From a checkpoint of a small transformer trained on Wikipedia: 52.4M parameters, rotary positions.
Each number is 50 + 10 x the weight over the matrix's rms, rounded and kept within 0 to 99. Layers, rows and columns count from 0.

# layer 4 attention key, 768x512, rms 0.0345, rows 422-447, columns 128-255
51 43 44 40 57 46 54 54 52 51 51 42 48 51 56 53 33 33 57 47 54 62 62 63 34 51 47 51 68 35 54 55 54 47 49 54 35 63 50 58 42 43 49 58 65 52 54 49 56 59 46 50 47 52 68 55 33 30 45 39 52 77 50 54 51 55 31 44 43 55 53 38 58 35 72 64 51 54 43 33 49 46 49 35 45 42 56 44 50 42 53 51 51 63 51 44 52 38 52 43 42 58 67 41 54 41 39 33 48 53 51 54 62 33 51 59 55 56 49 36 59 50 38 65 61 39 52 43
55 50 55 48 33 60 49 51 48 57 36 48 46 44 41 42 57 58 46 68 60 49 60 56 53 46 34 53 52 46 43 32 53 61 55 58 51 65 56 52 53 60 48 56 55 43 42 41 39 40 63 65 40 52 51 60 54 40 56 47 51 53 43 59 54 56 43 36 53 46 57 61 56 60 53 54 32 34 40 49 47 49 39 52 55 44 52 35 42 55 59 59 56 46 45 57 45 67 43 42 35 39 42 48 54 38 53 50 52 53 66 52 42 48 52 68 43 51 46 42 60 53 46 54 49 38 57 54
53 62 50 64 52 37 44 59 48 53 59 47 50 43 61 54 36 56 51 55 52 45 32 49 56 63 66 54 49 53 59 53 50 47 30 38 57 45 46 51 75 48 81 44 76 52 59 57 63 37 39 38 55 61 55 46 70 73 49 71 40 39 42 48 44 49 62 43 37 54 57 59 34 38 35 39 54 48 47 40 58 60 68 46 46 64 52 61 83 27 45 60 67 46 47 54 54 32 38 67 57 50 57 66 51 59 56 31 62 29 37 49 49 54 62 39 48 59 56 57 42 39 64 56 48 44 51 37
32 59 71 33 40 59 49 41 38 46 33 52 65 44 60 61 66 48 50 31 45 61 43 45 50 55 53 43 34 45 29 35 50 50 48 56 48 68 49 46 28 44 47 54 29 62 37 28 42 53 55 47 47 36 44 28 54 35 56 43 48 51 44 53 61 55 47 51 57 40 59 49 68 53 44 65 37 48 46 55 56 43 54 70 57 49 56 25 32 32 45 41 24 54 52 54 60 65 59 52 35 61 43 24 58 42 46 42 36 58 48 41 34 49 52 53 59 44 58 41 60 51 52 60 51 63 66 64
69 49 56 46 51 48 45 44 41 49 38 41 35 42 50 64 60 40 45 76 61 55 79 52 49 44 17 56 43 49 39 60 35 42 53 61 58 76 46 59 51 68 42 29 57 45 46 27 34 47 47 72 55 34 39 59 41 26 54 34 38 49 51 55 51 73 41 41 65 58 61 50 50 52 80 59 43 43 66 51 54 55 37 58 56 31 47 31 34 67 50 45 40 58 56 35 45 86 52 65 36 25 48 52 38 33 52 49 51 67 50 43 56 50 42 48 48 44 57 54 61 67 28 70 41 52 60 55
50 51 53 54 49 45 43 53 45 67 44 64 40 49 58 61 50 42 56 59 55 46 64 61 41 50 40 54 55 40 49 34 48 46 63 66 50 64 55 41 27 53 53 47 47 38 56 30 41 44 46 54 68 35 37 66 44 29 26 52 24 61 52 49 39 51 30 56 45 60 38 51 55 40 61 55 47 58 55 62 67 55 54 52 77 34 70 59 29 49 58 40 40 52 42 57 63 62 68 57 32 32 45 44 35 21 48 45 47 75 50 60 51 42 75 68 53 43 45 49 50 41 19 65 44 45 52 55
48 61 54 49 53 44 58 62 47 61 61 47 65 39 43 45 59 56 53 73 43 51 65 39 41 62 67 64 52 50 52 44 40 68 58 45 52 46 40 41 34 46 50 52 35 48 42 51 54 55 38 46 49 46 54 50 48 33 51 66 47 50 58 46 44 60 55 65 44 54 42 60 45 47 61 51 56 64 52 45 33 51 43 42 51 45 60 48 47 57 57 74 50 49 71 67 47 47 46 57 45 46 47 49 55 55 36 55 43 47 42 44 47 65 38 41 59 45 61 82 65 45 62 28 53 63 65 67
50 42 43 50 59 42 59 48 47 50 32 44 47 61 61 49 38 38 50 57 40 67 48 56 51 50 54 50 53 48 57 53 49 51 60 48 42 64 55 52 31 51 55 46 50 46 54 46 52 54 39 54 45 53 48 48 56 48 48 44 51 49 40 61 47 34 60 45 47 56 48 51 39 51 56 43 57 41 52 56 59 50 43 49 49 42 47 40 55 45 36 56 54 53 40 54 54 37 62 53 45 49 37 36 55 54 72 51 56 50 59 40 50 52 51 46 50 62 54 34 41 55 33 46 65 53 44 39
47 58 60 56 62 51 59 44 60 53 49 39 50 47 43 48 34 43 61 30 42 36 38 52 49 53 43 56 37 46 68 68 61 49 35 47 57 47 37 52 59 41 48 52 51 45 60 35 46 70 51 28 47 46 58 73 55 59 49 39 52 49 58 56 53 36 80 38 60 52 37 51 39 37 38 58 41 41 75 27 66 44 55 51 42 58 44 47 56 44 45 54 61 41 34 73 40 36 56 54 58 42 48 78 37 55 69 40 43 51 48 43 52 51 54 34 45 59 55 41 42 67 49 59 71 44 34 51
45 53 53 58 59 51 43 49 51 57 38 42 52 47 58 50 57 53 52 59 52 50 47 34 49 54 45 54 49 40 43 59 46 46 55 44 52 50 44 39 47 42 59 46 59 47 49 43 55 48 31 42 42 56 43 48 56 46 70 60 46 46 49 45 47 34 64 50 48 51 59 51 32 57 42 46 62 49 49 45 56 53 61 43 58 57 47 36 64 57 50 41 50 60 46 52 42 49 50 50 48 51 51 47 48 56 60 44 47 38 52 32 61 60 41 40 49 56 45 53 59 51 55 45 51 50 44 57
51 50 40 46 40 38 48 43 48 54 54 49 40 60 60 50 36 64 37 61 54 57 60 60 41 56 39 58 42 44 58 43 38 47 55 55 42 43 57 51 36 50 47 49 43 43 71 56 58 59 45 64 49 45 40 47 51 29 21 45 56 50 55 65 49 44 35 54 43 56 49 52 39 42 54 51 48 60 46 54 38 58 52 36 61 47 60 56 52 47 46 54 50 50 33 49 60 37 46 44 51 50 63 55 55 45 62 38 35 49 52 40 56 38 46 64 45 65 46 44 53 47 44 45 44 39 53 38
64 57 47 52 41 50 62 65 43 63 47 62 38 64 62 48 48 44 47 52 37 45 54 64 59 51 42 58 49 48 47 54 57 56 46 49 48 66 63 50 47 43 47 61 35 53 56 61 45 57 50 48 35 46 70 49 54 50 52 44 53 40 50 47 44 47 37 61 50 47 61 45 58 64 48 62 52 37 40 42 63 23 55 59 46 54 59 49 61 24 63 53 45 51 54 53 61 44 47 49 43 48 67 69 41 44 51 45 48 66 49 44 69 42 37 52 57 60 71 47 61 58 66 61 47 49 37 44
43 52 45 47 46 46 52 43 50 52 50 61 58 58 59 47 49 41 49 49 48 67 46 45 49 48 40 52 62 56 40 52 75 56 44 49 43 39 54 46 46 52 59 65 45 52 41 55 57 63 34 56 63 49 59 46 59 41 56 44 41 71 45 51 60 39 53 73 47 51 51 57 58 51 41 59 44 41 61 61 45 56 74 43 57 59 75 54 50 43 52 49 59 53 44 62 50 56 62 48 45 46 42 44 33 52 59 41 48 37 49 38 43 58 57 61 41 51 50 67 57 40 50 68 32 45 55 58
54 53 39 53 55 45 47 67 51 39 33 40 52 49 61 62 50 49 65 51 45 67 42 61 45 50 28 40 44 48 55 59 46 50 47 50 48 36 62 50 60 48 54 43 53 51 55 33 57 43 52 48 58 46 46 54 53 53 43 55 40 52 33 51 54 42 49 57 38 35 43 45 51 50 28 42 43 39 48 49 57 63 61 47 63 31 50 53 50 44 60 46 50 53 42 49 48 47 48 51 37 37 49 58 49 45 48 47 44 44 50 50 50 58 61 59 47 48 49 62 65 35 69 42 45 44 51 58
49 49 47 68 58 51 61 51 41 48 53 53 50 46 38 40 44 52 52 47 50 44 40 45 61 46 49 42 61 57 40 52 53 51 43 56 49 66 59 56 48 53 59 32 36 40 56 54 45 57 53 46 64 48 25 55 30 35 43 39 61 59 59 60 58 62 46 42 58 63 44 42 55 54 41 37 54 59 63 61 43 58 53 58 65 35 35 47 41 56 59 48 38 44 63 57 47 38 59 50 46 62 46 39 47 53 58 45 37 48 50 46 55 53 54 34 55 63 57 47 26 58 34 48 55 54 36 54
32 47 49 54 54 50 42 59 50 46 58 48 57 54 52 50 60 55 49 46 31 58 48 54 60 51 49 53 26 51 69 46 35 48 55 46 48 56 49 56 46 37 39 48 51 40 59 41 38 51 45 34 43 54 47 58 55 53 36 38 62 24 31 44 52 52 60 48 51 45 44 51 48 46 32 49 56 56 43 36 64 49 52 52 37 34 43 56 47 51 51 47 44 57 40 47 40 43 45 39 53 53 63 50 61 42 45 52 50 56 41 48 67 47 50 56 39 51 58 35 48 56 41 36 61 48 53 49
47 45 48 48 61 57 41 61 52 56 52 55 58 43 50 54 57 60 56 37 55 56 49 51 49 51 58 46 57 49 72 46 41 51 33 63 55 49 45 51 48 49 37 48 55 49 28 39 38 48 53 49 50 54 61 50 52 49 37 50 42 44 49 47 60 39 53 34 49 47 47 59 58 43 48 44 36 56 53 49 43 41 48 63 44 42 46 48 50 51 53 51 63 34 56 54 44 49 53 49 49 47 47 52 41 41 52 50 41 68 49 55 45 48 55 62 53 43 52 51 50 50 50 58 65 53 62 48
68 59 52 42 66 41 51 45 49 55 59 56 49 50 47 47 55 50 49 45 44 38 51 67 51 56 49 50 50 62 45 45 53 62 50 58 33 57 60 50 55 44 47 60 55 51 61 61 48 57 66 57 61 45 46 56 32 28 53 38 61 47 53 56 37 58 46 54 59 45 45 37 70 35 63 54 44 62 50 40 45 49 57 50 55 36 55 53 49 52 55 50 44 52 51 55 56 51 54 33 56 51 42 49 49 60 47 59 47 49 57 53 37 42 54 46 45 51 48 39 45 61 66 54 56 50 37 55
49 43 54 51 39 53 49 43 38 50 48 50 66 41 46 69 45 55 46 56 50 50 59 56 50 45 43 41 46 47 73 41 52 58 57 42 57 42 47 51 42 49 51 37 60 45 45 51 49 67 51 53 45 53 54 57 35 35 58 47 48 53 45 51 48 52 47 41 42 52 57 72 58 50 42 56 35 40 56 38 44 52 33 43 45 51 57 49 45 52 40 52 53 48 44 62 47 57 52 42 44 50 41 36 66 46 40 54 56 35 45 51 50 66 44 68 49 43 53 55 54 54 57 58 50 40 76 73
53 60 56 41 57 48 44 55 55 42 27 41 52 61 40 52 55 55 59 56 58 53 42 45 50 46 53 59 48 57 70 54 37 65 47 49 49 51 37 52 53 38 54 50 46 38 59 47 47 53 52 55 56 63 54 55 49 41 40 50 50 55 53 48 61 40 61 46 61 35 35 41 52 52 52 56 46 53 71 60 41 42 57 62 50 45 56 54 43 57 70 49 48 44 37 45 40 39 45 45 65 47 37 67 40 60 61 60 51 55 53 52 44 61 73 47 37 47 63 67 52 44 55 48 45 60 44 48
71 59 58 52 55 55 58 48 49 45 52 43 49 41 42 37 41 39 44 64 50 48 57 59 55 44 34 51 54 56 42 54 64 53 54 43 61 57 47 40 60 51 66 47 73 44 34 43 48 48 55 42 57 39 52 65 45 45 66 38 53 61 68 41 46 51 52 41 53 63 48 43 40 43 56 44 54 48 56 39 48 61 63 45 56 59 56 57 44 61 41 53 53 63 60 50 58 52 54 46 52 44 48 50 46 52 51 48 51 39 58 43 53 56 47 43 51 60 41 56 55 61 50 50 51 45 46 52
54 38 54 52 52 48 39 43 45 48 44 62 53 55 34 57 49 52 50 64 63 44 52 44 56 57 50 40 58 53 64 37 57 49 59 41 56 52 36 42 51 53 55 41 53 50 40 61 62 65 47 41 47 52 37 43 29 44 47 39 49 55 53 45 55 52 45 52 46 31 47 50 67 65 64 64 33 57 60 67 42 49 57 39 51 51 53 60 51 48 64 56 47 41 42 57 52 48 59 43 52 44 44 44 48 64 52 59 59 44 61 53 49 66 51 62 35 45 71 50 45 59 57 65 39 66 55 63
49 43 45 43 40 49 51 52 56 43 56 46 46 65 49 44 45 44 51 39 45 69 44 70 52 44 42 45 52 44 34 69 38 42 50 54 47 42 66 48 50 61 56 47 45 46 50 28 52 49 50 56 55 52 54 51 64 60 34 48 46 38 41 51 53 39 59 51 46 56 33 49 40 46 29 43 41 37 56 71 54 58 41 52 58 38 38 43 49 51 49 48 40 54 56 59 45 53 63 53 43 56 34 49 50 52 43 53 48 56 51 60 56 54 64 53 52 53 40 49 47 42 32 46 51 56 49 43
49 57 55 55 57 46 34 56 52 41 59 47 44 47 25 48 62 57 48 54 54 41 58 48 46 45 63 56 36 46 63 38 47 36 48 58 55 50 35 45 40 54 59 52 55 22 33 54 44 53 45 43 47 51 51 44 65 76 57 49 60 36 51 41 42 41 58 35 59 46 47 42 47 55 43 45 76 61 55 53 68 37 46 43 42 53 52 49 50 42 47 58 60 50 53 34 62 45 56 52 62 45 62 59 42 57 44 52 52 49 55 43 42 34 50 45 45 49 52 68 53 54 36 59 48 67 58 44
58 58 42 45 44 52 55 28 50 44 50 55 70 39 55 42 47 63 62 25 35 37 52 57 45 55 48 45 55 63 29 41 60 54 44 56 32 53 61 52 55 51 25 60 31 51 59 52 54 46 61 45 40 43 51 45 56 57 55 35 53 52 50 57 43 61 58 75 44 62 64 38 58 48 50 45 50 54 40 31 48 54 44 59 47 62 51 58 44 49 48 38 46 52 45 55 45 53 49 42 52 56 60 52 62 43 59 38 53 47 43 52 54 52 55 43 45 51 41 33 55 37 70 50 58 37 37 54
41 64 66 72 35 45 42 50 44 49 40 51 47 40 54 52 41 53 51 50 40 49 62 51 45 47 61 46 32 48 59 55 55 40 65 47 54 51 40 62 74 44 42 39 41 50 53 62 51 57 42 51 45 45 57 41 44 53 57 54 47 57 42 49 67 55 51 44 53 58 48 45 54 52 53 37 45 65 38 47 64 44 41 44 45 61 48 71 54 39 57 44 44 47 57 43 55 50 55 42 42 44 66 49 44 49 51 41 47 50 40 48 44 44 52 47 57 48 71 32 47 42 50 50 43 57 58 67
# layer 4 attention query, 768x512, rms 0.0364, rows 423-447, columns 128-255
62 62 58 51 57 49 29 46 43 51 53 52 42 32 71 44 41 47 47 35 46 61 61 63 57 52 41 45 56 56 55 58 60 47 49 60 60 58 44 49 49 64 45 51 55 62 51 47 39 28 38 53 65 40 68 72 49 29 62 50 43 67 65 65 47 42 20 50 51 49 34 54 65 39 56 54 60 36 37 48 54 53 38 53 69 48 43 51 42 43 53 46 34 43 50 27 57 65 57 52 35 48 38 60 52 44 52 50 59 63 50 48 61 42 59 61 46 59 52 53 61 54 46 32 64 45 63 47
30 67 41 47 42 42 56 73 70 54 49 46 59 63 38 54 53 54 48 49 49 46 56 35 42 59 50 59 66 37 53 30 72 43 53 44 36 38 58 53 55 55 41 53 45 53 63 48 62 48 55 54 39 68 23 43 53 65 52 56 41 37 42 36 38 46 52 59 48 41 52 55 51 31 60 48 56 43 40 22 28 42 47 48 36 52 31 54 45 40 57 44 61 21 56 55 41 39 38 72 73 55 50 51 58 47 66 32 62 39 50 62 43 57 45 40 59 47 57 39 65 50 68 59 32 58 28 38
53 43 44 63 50 52 49 38 50 64 72 49 41 33 42 68 38 41 47 65 56 34 51 45 43 40 55 50 59 46 52 52 45 66 54 55 54 48 31 46 42 53 48 35 46 44 41 40 43 80 45 54 44 37 42 60 35 46 44 36 38 42 59 60 55 67 45 49 53 51 57 39 56 56 63 49 43 51 45 38 43 57 63 61 61 54 45 42 52 55 53 59 53 80 63 51 50 54 62 45 40 47 47 64 44 45 55 75 56 54 74 50 37 60 48 67 72 48 49 68 44 45 22 53 52 61 61 49
54 37 47 56 59 55 39 33 44 46 42 65 53 35 66 43 60 48 49 62 47 58 50 62 59 53 44 63 51 40 62 48 54 61 47 59 60 52 44 51 30 61 41 55 49 46 48 50 48 45 53 65 84 35 71 47 53 45 36 42 44 59 71 50 61 42 33 40 60 48 31 60 55 42 51 65 48 45 49 59 60 57 42 54 57 32 48 51 48 52 38 56 43 57 34 32 38 65 39 65 25 60 49 44 59 49 42 46 50 49 49 54 54 53 50 59 66 40 57 46 60 18 38 46 34 42 56 68
62 50 61 47 48 35 35 33 49 65 40 41 47 41 58 53 46 59 68 61 49 54 60 51 61 41 54 30 38 59 55 50 41 66 62 57 62 55 32 50 36 42 47 40 42 45 47 38 34 71 46 55 68 46 60 50 34 37 48 47 41 59 50 47 45 53 37 52 64 41 51 45 64 52 72 44 41 57 47 50 68 50 37 57 66 63 45 54 47 51 52 54 49 63 61 56 64 56 64 48 49 58 42 55 44 53 59 52 53 46 51 40 50 56 59 43 48 53 70 48 51 57 35 73 61 62 69 54
33 44 50 41 37 47 65 66 53 37 56 41 35 52 50 72 54 49 54 49 49 57 41 55 34 36 67 26 36 50 62 55 32 37 57 56 55 54 86 45 55 36 50 50 52 50 58 44 56 44 52 65 44 45 53 31 60 50 71 60 75 49 56 41 55 46 45 58 63 85 48 52 66 66 39 41 52 57 49 67 51 41 57 45 37 55 64 56 49 57 49 48 52 57 27 40 63 55 48 36 50 47 42 41 32 46 41 55 42 54 40 51 43 46 51 50 38 49 37 49 24 63 38 66 79 39 56 55
49 61 46 40 44 51 41 41 53 55 48 64 60 43 50 42 40 52 34 38 48 42 43 30 57 35 50 59 52 49 37 42 68 59 36 57 46 56 42 54 48 42 44 45 43 49 46 57 41 63 63 31 50 54 62 44 47 54 41 50 24 56 62 57 51 54 35 55 51 30 50 52 50 45 43 44 49 48 33 49 51 41 49 49 66 47 51 40 46 58 54 43 55 57 61 48 43 44 55 60 55 57 51 49 59 45 59 46 44 58 54 42 51 55 55 44 48 41 42 55 50 44 44 60 58 62 44 42
60 65 37 62 59 32 49 24 55 56 42 45 63 59 46 41 41 49 49 52 76 59 40 21 40 38 34 54 79 61 38 36 44 47 45 40 53 40 44 49 45 51 49 40 52 55 33 60 53 70 66 46 58 60 33 36 46 50 32 45 29 55 48 34 46 53 49 49 42 46 69 45 49 54 59 44 54 56 45 54 29 36 40 40 65 42 25 33 59 47 52 37 47 52 63 67 50 45 49 50 47 64 55 52 70 57 44 55 57 47 37 51 53 47 31 39 53 39 47 39 54 47 38 45 19 58 44 51
42 52 42 54 34 42 54 39 70 71 51 60 60 52 45 56 45 55 67 42 55 50 54 26 44 42 59 50 69 58 44 40 61 41 58 32 52 48 36 45 54 63 49 49 23 39 45 44 53 55 40 48 43 45 40 31 38 51 35 60 64 53 51 54 48 50 58 42 45 57 57 38 46 54 54 72 62 60 51 33 26 73 26 56 42 56 60 57 61 43 41 41 61 53 52 68 40 43 41 62 55 46 66 50 71 50 45 42 46 49 53 56 44 51 35 46 47 56 43 47 52 47 51 52 59 63 47 48
55 63 15 43 56 55 54 46 58 55 28 51 57 61 44 57 61 54 61 54 39 58 53 35 67 40 42 48 42 46 52 57 55 56 53 41 62 65 26 29 50 51 46 35 54 25 51 39 47 56 59 44 57 50 59 58 33 40 60 47 55 64 38 28 63 58 42 64 63 74 46 42 56 62 73 45 53 48 51 47 55 72 65 54 51 52 47 46 46 56 47 34 58 36 41 50 60 51 49 74 45 66 68 53 41 50 64 40 53 56 61 55 59 55 58 43 62 44 65 56 70 37 46 72 32 48 55 54
45 46 42 64 61 29 61 48 68 60 38 46 63 57 51 58 50 54 55 54 64 55 54 42 52 43 50 45 53 42 51 53 49 63 41 41 58 44 57 35 67 53 67 41 62 40 54 43 58 83 71 36 57 62 46 62 37 51 41 41 55 55 40 55 39 45 67 38 52 71 59 50 48 38 70 40 45 55 55 60 59 64 72 62 69 50 59 48 42 44 45 43 59 54 43 35 48 53 52 49 47 61 40 65 44 51 58 42 33 38 62 57 47 67 58 38 60 54 39 56 40 55 37 53 41 41 50 46
37 42 51 45 41 37 49 57 61 71 31 53 62 40 51 50 57 48 58 46 50 58 55 22 31 65 63 50 47 61 58 39 45 54 52 43 63 52 44 44 55 61 36 39 48 37 56 46 56 63 62 55 54 47 57 57 43 43 47 54 49 47 30 43 35 49 49 40 54 61 56 50 63 53 60 50 56 57 24 37 57 53 46 38 46 53 49 58 57 32 58 42 61 57 50 49 47 40 53 68 53 66 52 53 48 57 53 53 44 49 45 36 46 56 42 41 48 49 61 25 52 47 52 47 67 64 47 57
46 67 42 58 47 45 41 57 51 37 39 41 50 51 66 37 67 56 45 41 47 51 44 56 70 49 42 58 35 47 41 57 45 51 52 44 58 41 68 36 45 61 61 42 39 65 59 50 59 36 44 62 40 48 52 57 47 42 63 57 51 60 44 56 56 50 42 41 60 60 40 62 54 31 54 55 54 46 55 34 53 50 46 50 51 71 48 52 38 64 52 41 48 26 54 34 38 49 47 62 55 63 53 54 45 62 62 49 64 49 54 64 39 47 47 56 63 35 72 34 47 39 62 46 54 41 66 54
46 60 33 47 60 60 44 36 59 52 35 47 56 46 45 53 59 53 27 46 63 47 43 38 57 40 64 37 36 49 34 69 46 42 49 45 39 41 49 29 36 57 58 39 35 36 21 53 35 60 43 68 41 45 61 31 51 55 63 34 52 49 54 53 60 53 33 39 51 40 43 60 47 62 59 58 62 59 42 53 42 51 49 31 47 41 58 22 44 58 34 46 48 58 65 67 36 52 54 37 45 59 34 68 45 51 52 51 35 44 47 49 65 49 44 45 70 38 47 53 44 37 52 60 49 63 58 59
73 69 60 53 58 45 42 42 19 47 60 27 53 56 38 50 42 49 28 57 35 33 60 43 46 49 42 49 48 32 42 41 61 56 49 45 34 38 64 67 42 47 58 48 45 51 45 51 40 44 52 50 64 57 39 61 47 42 54 32 30 29 61 56 43 63 55 64 41 42 61 27 45 43 66 48 44 55 72 59 55 26 59 71 62 46 39 37 49 59 58 56 42 61 65 48 56 45 69 39 35 45 55 63 45 41 54 49 47 45 49 49 61 45 50 54 45 33 51 48 58 60 53 63 37 32 48 45
72 58 66 52 55 36 28 53 37 35 64 35 35 45 58 53 35 51 37 52 45 49 50 56 39 42 55 46 45 34 45 45 46 69 50 53 36 50 72 66 49 56 47 45 50 64 58 57 49 45 51 57 54 49 48 62 50 48 47 42 42 40 52 44 50 69 41 65 44 35 50 50 65 37 63 41 32 54 60 58 68 19 72 57 69 44 31 50 42 57 80 57 35 49 57 39 47 63 60 46 45 48 38 46 33 50 55 47 66 54 43 27 54 37 61 45 41 45 57 54 39 65 45 51 46 33 62 56
60 60 57 48 50 53 48 34 53 55 43 34 43 65 46 61 64 49 17 58 55 36 56 53 50 57 55 40 40 66 55 57 43 44 67 46 43 43 82 41 52 38 60 60 46 38 27 48 49 44 60 56 60 42 54 48 40 34 57 76 59 27 34 46 43 42 52 50 42 54 69 41 61 67 60 38 48 66 65 56 65 34 56 51 40 42 81 43 54 61 60 56 59 46 72 76 42 36 51 45 36 51 48 71 38 42 31 73 25 57 35 43 57 59 43 32 23 31 50 35 51 42 41 53 51 49 56 64
69 59 54 52 65 53 46 46 45 27 41 49 42 28 63 45 45 46 36 51 32 57 61 36 51 54 58 31 29 36 40 46 47 61 59 45 45 57 53 51 53 56 43 47 49 57 66 39 49 44 55 49 60 44 52 44 44 49 57 57 50 52 46 33 63 72 36 62 59 61 39 50 84 36 68 51 47 55 44 63 68 38 84 53 53 49 17 36 31 61 57 50 38 41 47 31 61 61 61 62 44 44 46 51 20 49 63 41 66 64 51 39 44 45 61 46 42 47 48 50 49 43 46 57 44 41 57 61
54 61 44 31 30 41 51 63 52 41 58 46 27 56 54 47 47 56 44 54 50 54 44 74 67 36 37 47 33 53 32 56 37 53 57 62 64 51 54 40 56 16 41 69 40 62 49 60 49 44 40 62 56 46 69 47 62 27 49 79 50 39 57 46 40 39 34 62 59 39 52 60 49 49 31 55 51 56 58 34 45 32 35 55 55 34 56 58 61 59 53 67 45 58 52 66 48 61 47 44 48 63 43 47 45 37 40 64 44 54 34 59 42 31 38 62 60 39 60 61 26 48 44 54 62 29 55 39
39 46 41 56 40 70 52 38 68 73 41 71 49 48 39 49 48 49 51 65 67 49 36 27 49 29 48 52 57 57 54 63 55 50 58 46 63 61 26 41 40 59 45 39 41 19 41 45 59 73 53 53 45 55 51 24 37 52 40 48 55 63 45 44 59 37 46 53 75 62 40 57 32 80 47 36 56 51 38 64 40 67 46 32 51 55 60 45 55 47 28 36 72 39 43 65 50 59 40 76 52 40 49 42 59 59 57 45 35 57 46 63 49 61 45 36 74 58 23 54 61 26 44 58 37 70 43 55
72 52 61 52 69 37 43 49 36 24 51 24 39 30 53 33 41 45 40 47 37 46 70 55 51 65 46 52 42 44 48 48 43 57 44 47 42 34 61 56 54 37 51 58 47 58 55 48 35 30 45 47 69 51 51 49 51 51 55 51 58 60 41 56 62 61 35 60 31 40 61 38 67 27 51 65 42 50 80 59 63 27 63 56 46 48 11 48 45 60 73 53 39 55 59 50 54 53 53 45 42 45 45 65 37 32 41 39 63 43 63 33 45 33 59 56 48 44 58 43 51 56 42 49 60 28 61 53
45 56 43 54 49 49 30 39 47 57 58 45 52 45 49 46 33 52 36 47 65 34 31 76 55 31 48 62 40 41 47 40 54 63 54 53 48 48 59 49 40 50 58 49 42 44 42 54 41 39 41 51 52 48 46 65 56 52 67 40 14 51 62 66 60 45 38 54 55 34 35 67 44 40 48 47 57 56 46 45 49 53 56 46 61 60 64 39 47 65 47 50 46 47 70 46 46 47 55 35 50 43 50 58 48 55 70 45 52 52 41 46 68 40 47 51 52 41 58 50 57 41 54 49 40 48 44 47
62 52 37 37 38 57 60 54 39 60 59 49 45 53 37 38 42 48 54 60 61 73 48 60 49 44 36 44 59 47 39 63 45 33 52 59 30 53 46 54 46 36 46 49 78 47 48 46 59 53 54 65 68 43 49 53 50 33 42 59 63 45 60 34 53 43 48 69 58 46 33 40 42 68 60 36 33 49 44 50 65 42 44 53 48 44 55 70 68 61 39 43 44 53 40 77 39 57 42 64 51 33 49 49 50 56 54 56 41 60 50 56 43 45 36 45 40 57 34 53 47 73 42 61 49 52 44 56
38 33 72 59 35 39 52 43 55 50 60 37 55 54 52 59 52 40 47 54 42 48 69 42 29 80 42 48 59 68 56 39 55 37 61 62 44 51 69 40 58 52 62 62 65 52 57 53 43 44 55 43 43 52 47 54 53 48 53 71 53 53 38 63 39 59 60 38 38 63 77 29 49 51 48 54 45 54 69 49 57 33 53 59 54 67 52 59 59 31 70 56 43 43 53 51 74 33 61 45 59 55 48 47 47 45 28 62 42 41 44 36 36 48 57 46 25 47 49 47 66 66 50 45 47 43 51 46
52 62 26 65 63 49 43 46 44 50 36 50 49 41 50 56 54 40 50 45 48 57 54 21 43 56 79 41 39 45 38 52 52 47 42 38 40 47 49 47 48 58 48 42 39 50 38 49 47 73 40 48 53 50 34 35 42 47 28 30 48 52 51 46 56 66 49 64 41 45 39 42 67 48 48 70 52 45 46 46 46 54 75 50 54 48 25 29 19 55 53 52 46 65 54 56 49 53 61 70 49 54 47 50 48 56 56 61 47 38 61 38 46 52 31 46 79 64 57 45 41 58 46 56 52 57 53 59
# layer 4 attention value, 768x512, rms 0.0304, rows 384-385, columns 128-255
43 35 58 49 59 47 49 49 57 51 42 65 36 42 37 52 63 52 62 39 46 62 35 78 49 57 46 47 64 62 45 75 57 49 50 49 50 35 39 37 35 39 46 51 35 47 47 50 51 55 47 51 60 52 45 32 55 50 39 51 57 61 54 32 65 32 51 59 39 40 44 55 52 42 62 47 53 66 56 59 44 54 36 52 46 37 47 31 45 52 46 42 52 47 60 55 68 63 48 39 52 41 50 52 58 57 56 50 41 57 41 54 74 52 42 63 55 31 70 50 42 45 55 40 61 52 63 61
58 44 44 48 37 48 42 62 61 46 55 76 55 48 39 34 55 43 60 60 50 29 56 40 47 67 29 41 38 42 52 48 30 56 34 55 46 57 46 48 40 49 22 70 33 57 50 41 39 38 62 35 58 53 55 48 56 46 51 50 63 45 43 47 40 56 57 53 56 66 56 58 38 35 47 60 64 61 48 65 61 38 63 50 43 67 61 56 55 49 41 35 64 63 65 43 50 43 52 58 52 49 64 47 61 52 38 49 53 45 66 34 40 63 52 59 42 27 34 39 65 26 48 56 54 47 39 55
# layer 4 attention output (transposed), 768x512, rms 0.0237, rows 384-385, columns 128-255
34 64 50 37 44 50 41 53 56 54 51 58 52 52 56 54 57 59 60 34 57 39 46 43 41 56 53 70 31 46 67 40 45 59 43 54 45 55 43 42 58 50 53 41 48 58 54 54 43 52 50 58 49 40 27 50 66 66 39 57 41 60 58 63 36 46 47 39 43 49 57 45 43 48 58 45 42 52 67 50 47 44 57 38 37 45 60 40 57 58 47 44 60 37 45 49 47 48 58 56 58 57 64 51 47 44 71 18 54 60 45 56 42 66 39 57 52 50 47 40 33 45 53 61 46 65 45 47
58 48 47 52 37 57 71 57 50 49 35 45 55 54 46 53 59 58 66 36 63 58 58 59 72 59 58 47 36 67 49 52 65 44 26 48 61 57 44 64 76 56 53 47 51 27 45 52 46 51 44 54 58 37 13 51 49 44 30 50 53 63 49 55 49 57 53 43 49 41 51 58 54 35 39 51 58 56 41 01 47 34 53 53 47 69 49 49 46 41 49 44 29 69 37 38 55 54 55 53 52 62 50 65 37 43 53 38 71 47 42 44 67 51 45 50 44 48 50 63 40 54 51 20 69 52 43 45